config.yaml
n_head: 8
norm: "layernorm"
parallel_block: false
init_std_down: 0.00441
lr: 0.00283
beta2: 0.99
batch_tokens: [65536, 131072, 262144]
steps: 3983
Each number is 128 + 32 x the weight over its row's rms, rounded and kept within 0 to 255. Layers, rows and columns count from 0. Numbers have three digits each. The size before them is the row's rms in percent of the matrix's.

# layer 2 MLP down (transposed), 1920x320, rms 0.0934, rows 1783-1823, columns 240-319
103:086139097092162098169106197148159102130083083119085073139173147107129143132155150138175126096117189127120188163113118116190062112035127171142139066179148125079144063155080155132148109160155113120130168093201131171101112104127033127134123151
099:113168116110142160137195139122098159160189143137144145089144105112179169038182102178159090127131137155108145170073173142068193109183130166108108130122107149130134123083149085131125050131147086101094115177133153139136150141113164168112132158
101:134047102105165141128160139177152156113043115125140155109132152141119047096062162133121182128102089124155149145083141127199134135110166098044124131118163136095106160124090132144128142131118114123139168149122134126114137159142135134136131140
108:097165143178166090122149164117138145090080145118164093151179171124125119142118173096124151208153121091128099156089097140156079143130104168128083141182093097146084078135171145079122152140105137134121143057138153143168185164160099140106148138
090:123188111138128103119123099165162130152138154139170125166137160115141107058125090184123087148104122145117136151006175090166119101077115180095153108187080109157159086144119113075111114137078135094122161185125130115141127143143182146120154143
089:155164100146118084083191164114144172121127108159131076135129133153090140109060177113107118143152146176127094142158127092172109072158140080126158146177115087117086175077160167134193133154162160151133098158126112082127136126120163100178157138
096:099175172144127083143148118103134195049176124153116139110166086137204134183126076158169092070072098131128124107157068164118150116152152109109143087133123071099115146123142094103144116152155062112091167165112142111122142070082131153145126149
083:117171139133189160163098186135130149114157101135104107135158156171123117088130157101154136078083089080177161211153193157193156134147125151102129109135102098208146160137154167139110162122159080107113094099129102139127114103092064140171173156
105:169160160142123129128166205146179139128120142115147134093136075214112068148115122237132184140158119147108151164139118098143179133110174135117087134187083076185170080216126167172089141121154061156137139131117101170137152117132191107158183142
096:100121134142160166105174111103130164098170054137151130117089083207112100161102043109094113104120134070082177108128158125114103127144164133179168112171117178086118121151133114106119128116134167086109140172136139094150146117167113103145139088
093:162185121073161140089080125111181094110077118130170164142162078101115132104111115169078064101100097153157115138131190133191117180165150170042086154108192156164141118148064150149171118112127096125129125137114133125149081079160136138110156110
092:103124117147133133116089178125109112096124066188105121126160101130107163157139219106085095095117139184129132148148134087139146134151104126120042099145126147123119113130138180191104163112147109156096076141116123125074101145095141128090149073
102:142158143145059170170122076140079149118150106152107166145152115096082100075136129081098145124125186106118110104086191114159085129156142138124103200152146108126164112133128119122127143108119063053081141086165112126153098122169128197202103114
102:148094126173081178111127079147185141131125165103111177178125061074172185092204137098145163114129119109133179120098110106096154186090148128125115111057094140179165128126067149126139127108161125127183164127126089103185160114092114130135104138
094:191134098149113119066161130093080111070111028153111158129153066166106212121124101111124140127125148158131112143128074050175119132092176171118152117106167148173141075089147117124189092107090122174117095128093113138132121130161097110086178163
099:109093156156096144080134164138139119178094094121079112100103163122095162106146194104137137158189153144102136108058190110165171098104162106086139065205131132125152104145147115128035110149198093154154159128121140097117172152121137147164146126
105:141129093143125151103147131126112169194096044160175179189119136139142160138148163135174127114151176157129100139091106142116155181100172087137115097156128083037112085131157140107133087113132146138145067126092092164150081159144084133164132138
092:156072140091182175126093125093087099127100080148194103037123078070166157125108137161155153112172157124205112154158086126132150096108132178136118148158134134150159139151163105161076109127156131102131097109116083159123173205145167071132145141
124:119174084140144121108153157100104145148125183160113155143106152147115125133147171119176109118136131176113182126089078094107116108118076062165078139049109150136039070136103118150108131145094103167110183142108195086123152103105157165156138135
093:159161126188110116160113118142140193140147123170125101050157111097131116126113108077119115143133082070156116135172142107122093096112097129113108104140114118096122137068181102097189099107087156145103138129152174117080164106151095176171112139
093:147145128107148133120129137123078151192182172145110136149105124144069129085173133110138099129116163097087095131105138127130116152101170110096127152170153120174188174114124155132135084169099116143125139095123098127140110172097157141158147055
097:094208079124115124148154135113133185168184144107135144170128151129107158171095149152169075148141106105122149131094157128121055160129113110113128112078114101106125126095103123168107194048135144124105141104102113116151105137088122143110091093
109:102077094112130134157099158143162146098091069156126171178105166080133117088113101134110191085098159151151147110089136160169135103123129117112072162081109111132122092194114107112167183150109139164053153151112148142131126121146154105164073116
096:171123130129042140158078170155102064117128087121133132068146182162135099187140106166114111169111149119142058138104141095177110106129123105091158065151108112123160121136160176204136144115148114148160158072053148176142083132201145075102128109
096:139135133141084171116138097161115154134164145139103133134169158130156169134137093148137089139093137124155168150124184078154109183028133187051107139100061118105079051114118106151207145142134084114095172161149151130205136091100141117068112145
094:129061053102129178107097138140138133141117027143108149108125161115102107114160115126071077145004065131133125161118100151132160162100165138095163101134160146139149118122125129206147111095099156123123112113140191095134157077151075169149127159
102:100117107200195086101105115123170123098215061072162105062132177146105129131090200104161185131131168097141136151125116120177101073042081151106068126107153144078138091108177157116122147161116090106113132125151134167132129148089137104152138126
100:151117117179124146084079123137146114182157094167133178128054128128172164074148051157128129130146142084108135130072103138156131135196143169101156154126168140097112165115107111102136163131166118141146094156109137121099085085111160120162066086
105:110113129126080136138197146069188109155113119122126158147116128109187101172107152123089144118129152147136148147159103171178110111115144129118104123111115130088127125076165102111141093076118109138114109086136115159121164119165119116130114075
101:110093116166135104121176142109087123123158149152142180097099171125140099181136154131130148093093068151148140098123122061115139120136153065110158097095154130163090130121148143161120145141096116121120104143114142204098131152123051079146121170
112:068101134110087124187084122126162113161154140095146110145099144129147094100133171116120156138194108134120151116149131116126114163126135144102129130111227153202102133121166124130133179151070116157110188124148087110165133120086122163142109134
107:150130131144176134130167168130144112123158177148172139117115155163186137077101116120108134206094048074153067170108106151099118062116189127115082126108138091098180135156093100140158153109189155117119136120120137136131088144128081141101109125
099:108098202118125171125091065108106134112124139089153149114119090118136130096195155110085128147148144160098125056142125111086161086099102144085098130126103206086141137175152149155154157106121175162092090088091105130095135110087164062090147160
105:078161108086101151119132119113144081128141142165095118172087104104105092105137124167162146098135100153129133196066118154124106133105150191111066167118092180099197121119062098124135135121153097182112109169114107127096117146156173211127120155
100:174128158137129158085183121088076118130147131124128141136129046099068169067120128130141140138070134159150153131161120132214173114118119166114157177125146179153102117137123202236141155092168149146138138154164117100022175069068091102139146115
096:105167136133116143104140168041093149118129193125088111192135155145150110167105131115191123150148130139121130106136073127102113126141107108140118103165194093124126056094120160190081150152130109121113167150135152119113074157141150114076108114
100:180143096166093177071136106091111100118072143086185108143115123089140167129106161172150128111144171089173083172134107098097170147068136174114137158132135136131097089105117166177154059171113128169076159115173132106149082135160125120214166102
100:085143118162132099089143098130118183108164066061129075202151092112132117148151118118118128115117131122122144115099110074130147166155120130142131076137133158104167137085195171198132152148149140152089153153176105157031174115187145080127097155
109:116166109126104119120148122122101133166125077151219129034169131152099119145166136045127133114114163117167104117153124042120091051133085127122124137163159160104163134114175091164123135156118101136129148109070114160173108078103156167136122135
099:107168164179171106090138203086107098068067105089138108116112169102110130147162134171137128122162167186079104108147089084160112091120120164174173179123137143086122119075100114137126124169123158124091099120098101109140130153139146144121091138
091:149114088051130171125082119121149134090109117186147168139185155172183164098107103081156149138178123120113143064093131098134097129106105174082135112118106089163184107090083135054113162135117145121144156163130154164086109137057105077170111157
# layer 2 MLP up, 1920x320, rms 0.101, rows 1784-1823, columns 240-319
118:093147170134116144195135167153139161146134075174091123141085139085110115125105083129103158135103146048101044101206118161094090182149081127147111120110155106154056143093137082158192186168088186115119143073153133158110126097155070176171118109
094:104053092099073124136125200123157128115135091158158115138158108122165204113121140158136135100153106140196105148094100166165126109160123117163106096142130095091095142119110135168049116129139122190112167108148124110162130139121128103116133148
095:139131165080136097102117074100140106142130087111158130110117126087141133161090127139203117135095151126200118121100097168105145129137136170139079185178137080127159126148164137126139156139119145140143142077104144124153116131098122106129157166
108:140118131097131169128155137102085133138113137125080142108114167120116134164112182107137140141180165217145148142220059148128144115132174135123124145098174103141050129076139138213107095141080189121104110087128135089124139159137091080101125087
103:073130156160120106193091126197103111167147178148103146113131176105153114124100095173115096119142117112141092158121148152164133068076112142104092140145152075113150123157135098088081128157163147150133111109125109181114187089121160145107068117
109:171158129135131175064154083086142108113086090153181111085152172140138090153084210172129046106131123168096117146090215120173127179115176140146136145157126112074167130061122110158132109132101097146105146107098153099135087120149081146201070105
097:107161149094136112109111084105099150131102121103132173113099069120120125131101127158105119167124143085141118127128079060168059147106100064103201084169153035164157149141102136111143056185108118159147161147161178153204114145117188172148105217
099:166125122151114162117156136138072117155127188133118070101099104188105127145116056162151131167112151091142158116093122172085135105157111049148135104113135117145120102081098111107169109099133122173191139143096174086135128117108160076112175161
098:201073166154134058144110109146141145152083165123118140134154155128136147128110129099214113119092174101140112098166083130083132151144095135135133161130127166112097086069111157087119165141125126149149198166109117119153102082157125155176123105
086:131161155181149091173147136130118121136112104133066144112133192126061105191094167085097140156127143162077119123161169178128158125075109072108123146148115108131090154125137130171112119116129152086102195171167127164154086121054132139110091104
091:159140193169126186119106133104106153157106076139162105156157161135129117121082153094148108096122152086137138086108160182124116062119077144078157127100065099100155117148141081125112108102119163085141116133118074209143145091113185178087138101
091:166097131169201169080174177118211105086159128180112139119147099088120137071135143078115168181116090186107134154067131138173145095115082160135132128112120091140120147109134141177105119101107131069135130130195193136133099147123146094146122176
101:087145119159162129162175163158157122110076124105135125110081152133147131132131102112135098132140164076095103083139165062110105146129175110133089090170110109156155138117147115158095193126121162065120149151118133135150137178134129116093093184
091:119075113136104128157115136117073107168128124160141112084123154166115100149113080133065204128072145058036122101104175172071127188151154140124137089179164116157157161165109164121131109112159137168132190100167143151166153132136070098171072073
095:097105079134182137099099140118139163194159094120134067095149116118115123134088123088126139180195083087080158129130094139060173142175120109154150111115163103074088127121122111142112135141074128129087142174105161119122117137167181172167163121
104:140099162077099141149157170088107119063109115140135121178150128100135111168184090161164095140140185089124144194105162135128174122121123108079140136122146125085157079117092164105148136153093150174137085216148120136180129141112137144134102127
094:123114142174130189120181074177172133107090195165103127068032106157171100118151168154140120154082125113182176086115079100101125144148084065148118105161124193122154191194119094141146101108155121099223194156105106122145057106147136162190149107
123:124150095115083164174117118129108168144197205139104141129116061085117087150148150164100181172140150198140093143128102202166094068128066141143107115083095091126180129106113102124130117103149192107140136134188127167108078158152071103147109122
099:158058106154151145075113153050122129146180149182167134109103181141119110094125091109171183132133138119118100078140134165111138111146108175134105157155121100116116172109169063057114086116092055130114185142153120127112127169129132126133093114
091:090126101158114099140125136146143119106151136098072085115149151101054100179140108112163218171177087125188104042128155110172096137145119095076104149076114126131148127142128155071173178073100146168115171139105159109103084174099090118094097159
102:097086125139076106113163106109127111081146168147150186096119141204080153146116155142104134123092136164112102114143130153134162103157144157156152149079144169089166114159126078131082173126148112194137130147095157106099142161116127110157106137
097:118145112041113166105111140187150125097124103116180081095160130149162162168124174108103164120115053166132098090151119166067062054111133187155096099146113213180120140132088047176109141124123132145120099161148133121154126091121089098165138103
096:095189143149175128157115120129081150108146097125165118148101127097140123146078173103119132158185105156126094091200107159156148135116104108144115185103162163098116092140096172080116145140106149067123073129156079133139114129117052077135140123
090:167106149098095145151154134110157090130163112114141097120169142110123116110116147082144083154036120096097194112074136206175115138108112136088071144154191177132154136147158144157156150170157169098126132103174147147132045129085096124155137109
090:145127088178143108137140163102093107095140143098155147105170096157141120082154134141167199140120126116138121197140151152154083122165043169210108090115110081106146088159117130158130111073095117118103116098185099136155097144116118083118168097
096:132030136139130186100124160168131102109117215131174198167109124119133133170088157096140141105143211124113122158045109123118110113118114107096155071186108132127185127132192095112099184053105111153190090115144105155079145067104147152138118163
099:088124131073074080173177153038096086137113077137126096069133137106103085207142101102130147125030124191118095089137150125115147098103093077209121114079114130120140110102178125131131044120098165098176140120118155158204120130114187132179168126
103:127169157202120179109132154096088121158150136176131135115049157120151185168085057120102147155099146113097196118059154167138106136142144116093096056170119112060161104128129139153169098068046085123126121111175122061132091118096171234107102207
099:161124080066119177122123108152155148169119154088138146148192165110169147124097133132142140068157076089158132136131107184085116106147138113127134105103116122169161153123183148134153057142111100134123175072169135171139111132154138187156169172
101:071109151141129155039113141116137058114135119140095157148060123118134119137121115130163148127151158085086115131152116153166106108113098116127157111110205081148180096148161187096142109098127149036108177148083068103070136139153133122135090102
105:096123118143087178113177163091130119128137140153061135105124097093122145188136117155138139107127208136146145151079131161117089087106102181181138126200114146085114183198103140092118138087080116143141099120085161127127160119155139144083119102
097:092147115103097080084097171164133122145136089104115158127139157112167126124109159126151086144101130148148120151145109120132174160140164153149156096139094155119136147138126127099192165129130153169091147155097155122136102147120126190116135146
098:094085130120178116091128070085147092149164148139181096163138142173159108140108172116147102152141054139171059198137143176129125096120078137108137130107117115151158131112131112082109161112145138108135040102136132183163157158142195107118137101
100:156125125178113175143099151142116080139207126165067127074140189057145100146123171147161149182127133090080157167190129149133120106143087140124143174167101191089132150134070157088135065141144142076135144139163090123163134120071123166122125164
093:125140116134111132128112083125140131136168120109098112158110098060175144167134072176098147119164138088126220161140145114158103175147092091125156086136109152086133153141153125150121093139156105172132139080141155108064153121154132170211137101
107:042145176138072117081154160122155191111139144142103181158103139130172146110171117156123112166176076160070116089080156072151065154169096125137123107128144121122137160119156074131054134145088163072136109119109083102107132116129162165075131108
096:163115058085118154109099144109133092115128096187109120209140106158160098133117122154134090111108197137162155092152141140160132136139149154123102082091125124137087082128215122141144078129181150137053128126129096156080116070149099149078203137
110:146118148139174116149153093100124107178102110150110119086107122125190107151138151138173154038108130146136132218151127073108061067096125095118191115144158220091138142139129123167166126121126089158086116104089077138081095169121092130123136148
090:106113159184151144128149151113143073105134114097092132172145152160110192124089093165072169164144113082124137123110129190142158135101170157153108082099135108139174148109140094097208118141133104094077083074071204088083120112145131165134139189
082:115147115179136078135175175059132177145181108064131060144112097125157135122106163115154175131103142168082043183104168120166191110113143131134146126154129139095095171027074125133135150119115114153097174109157161140169127136122113182137107133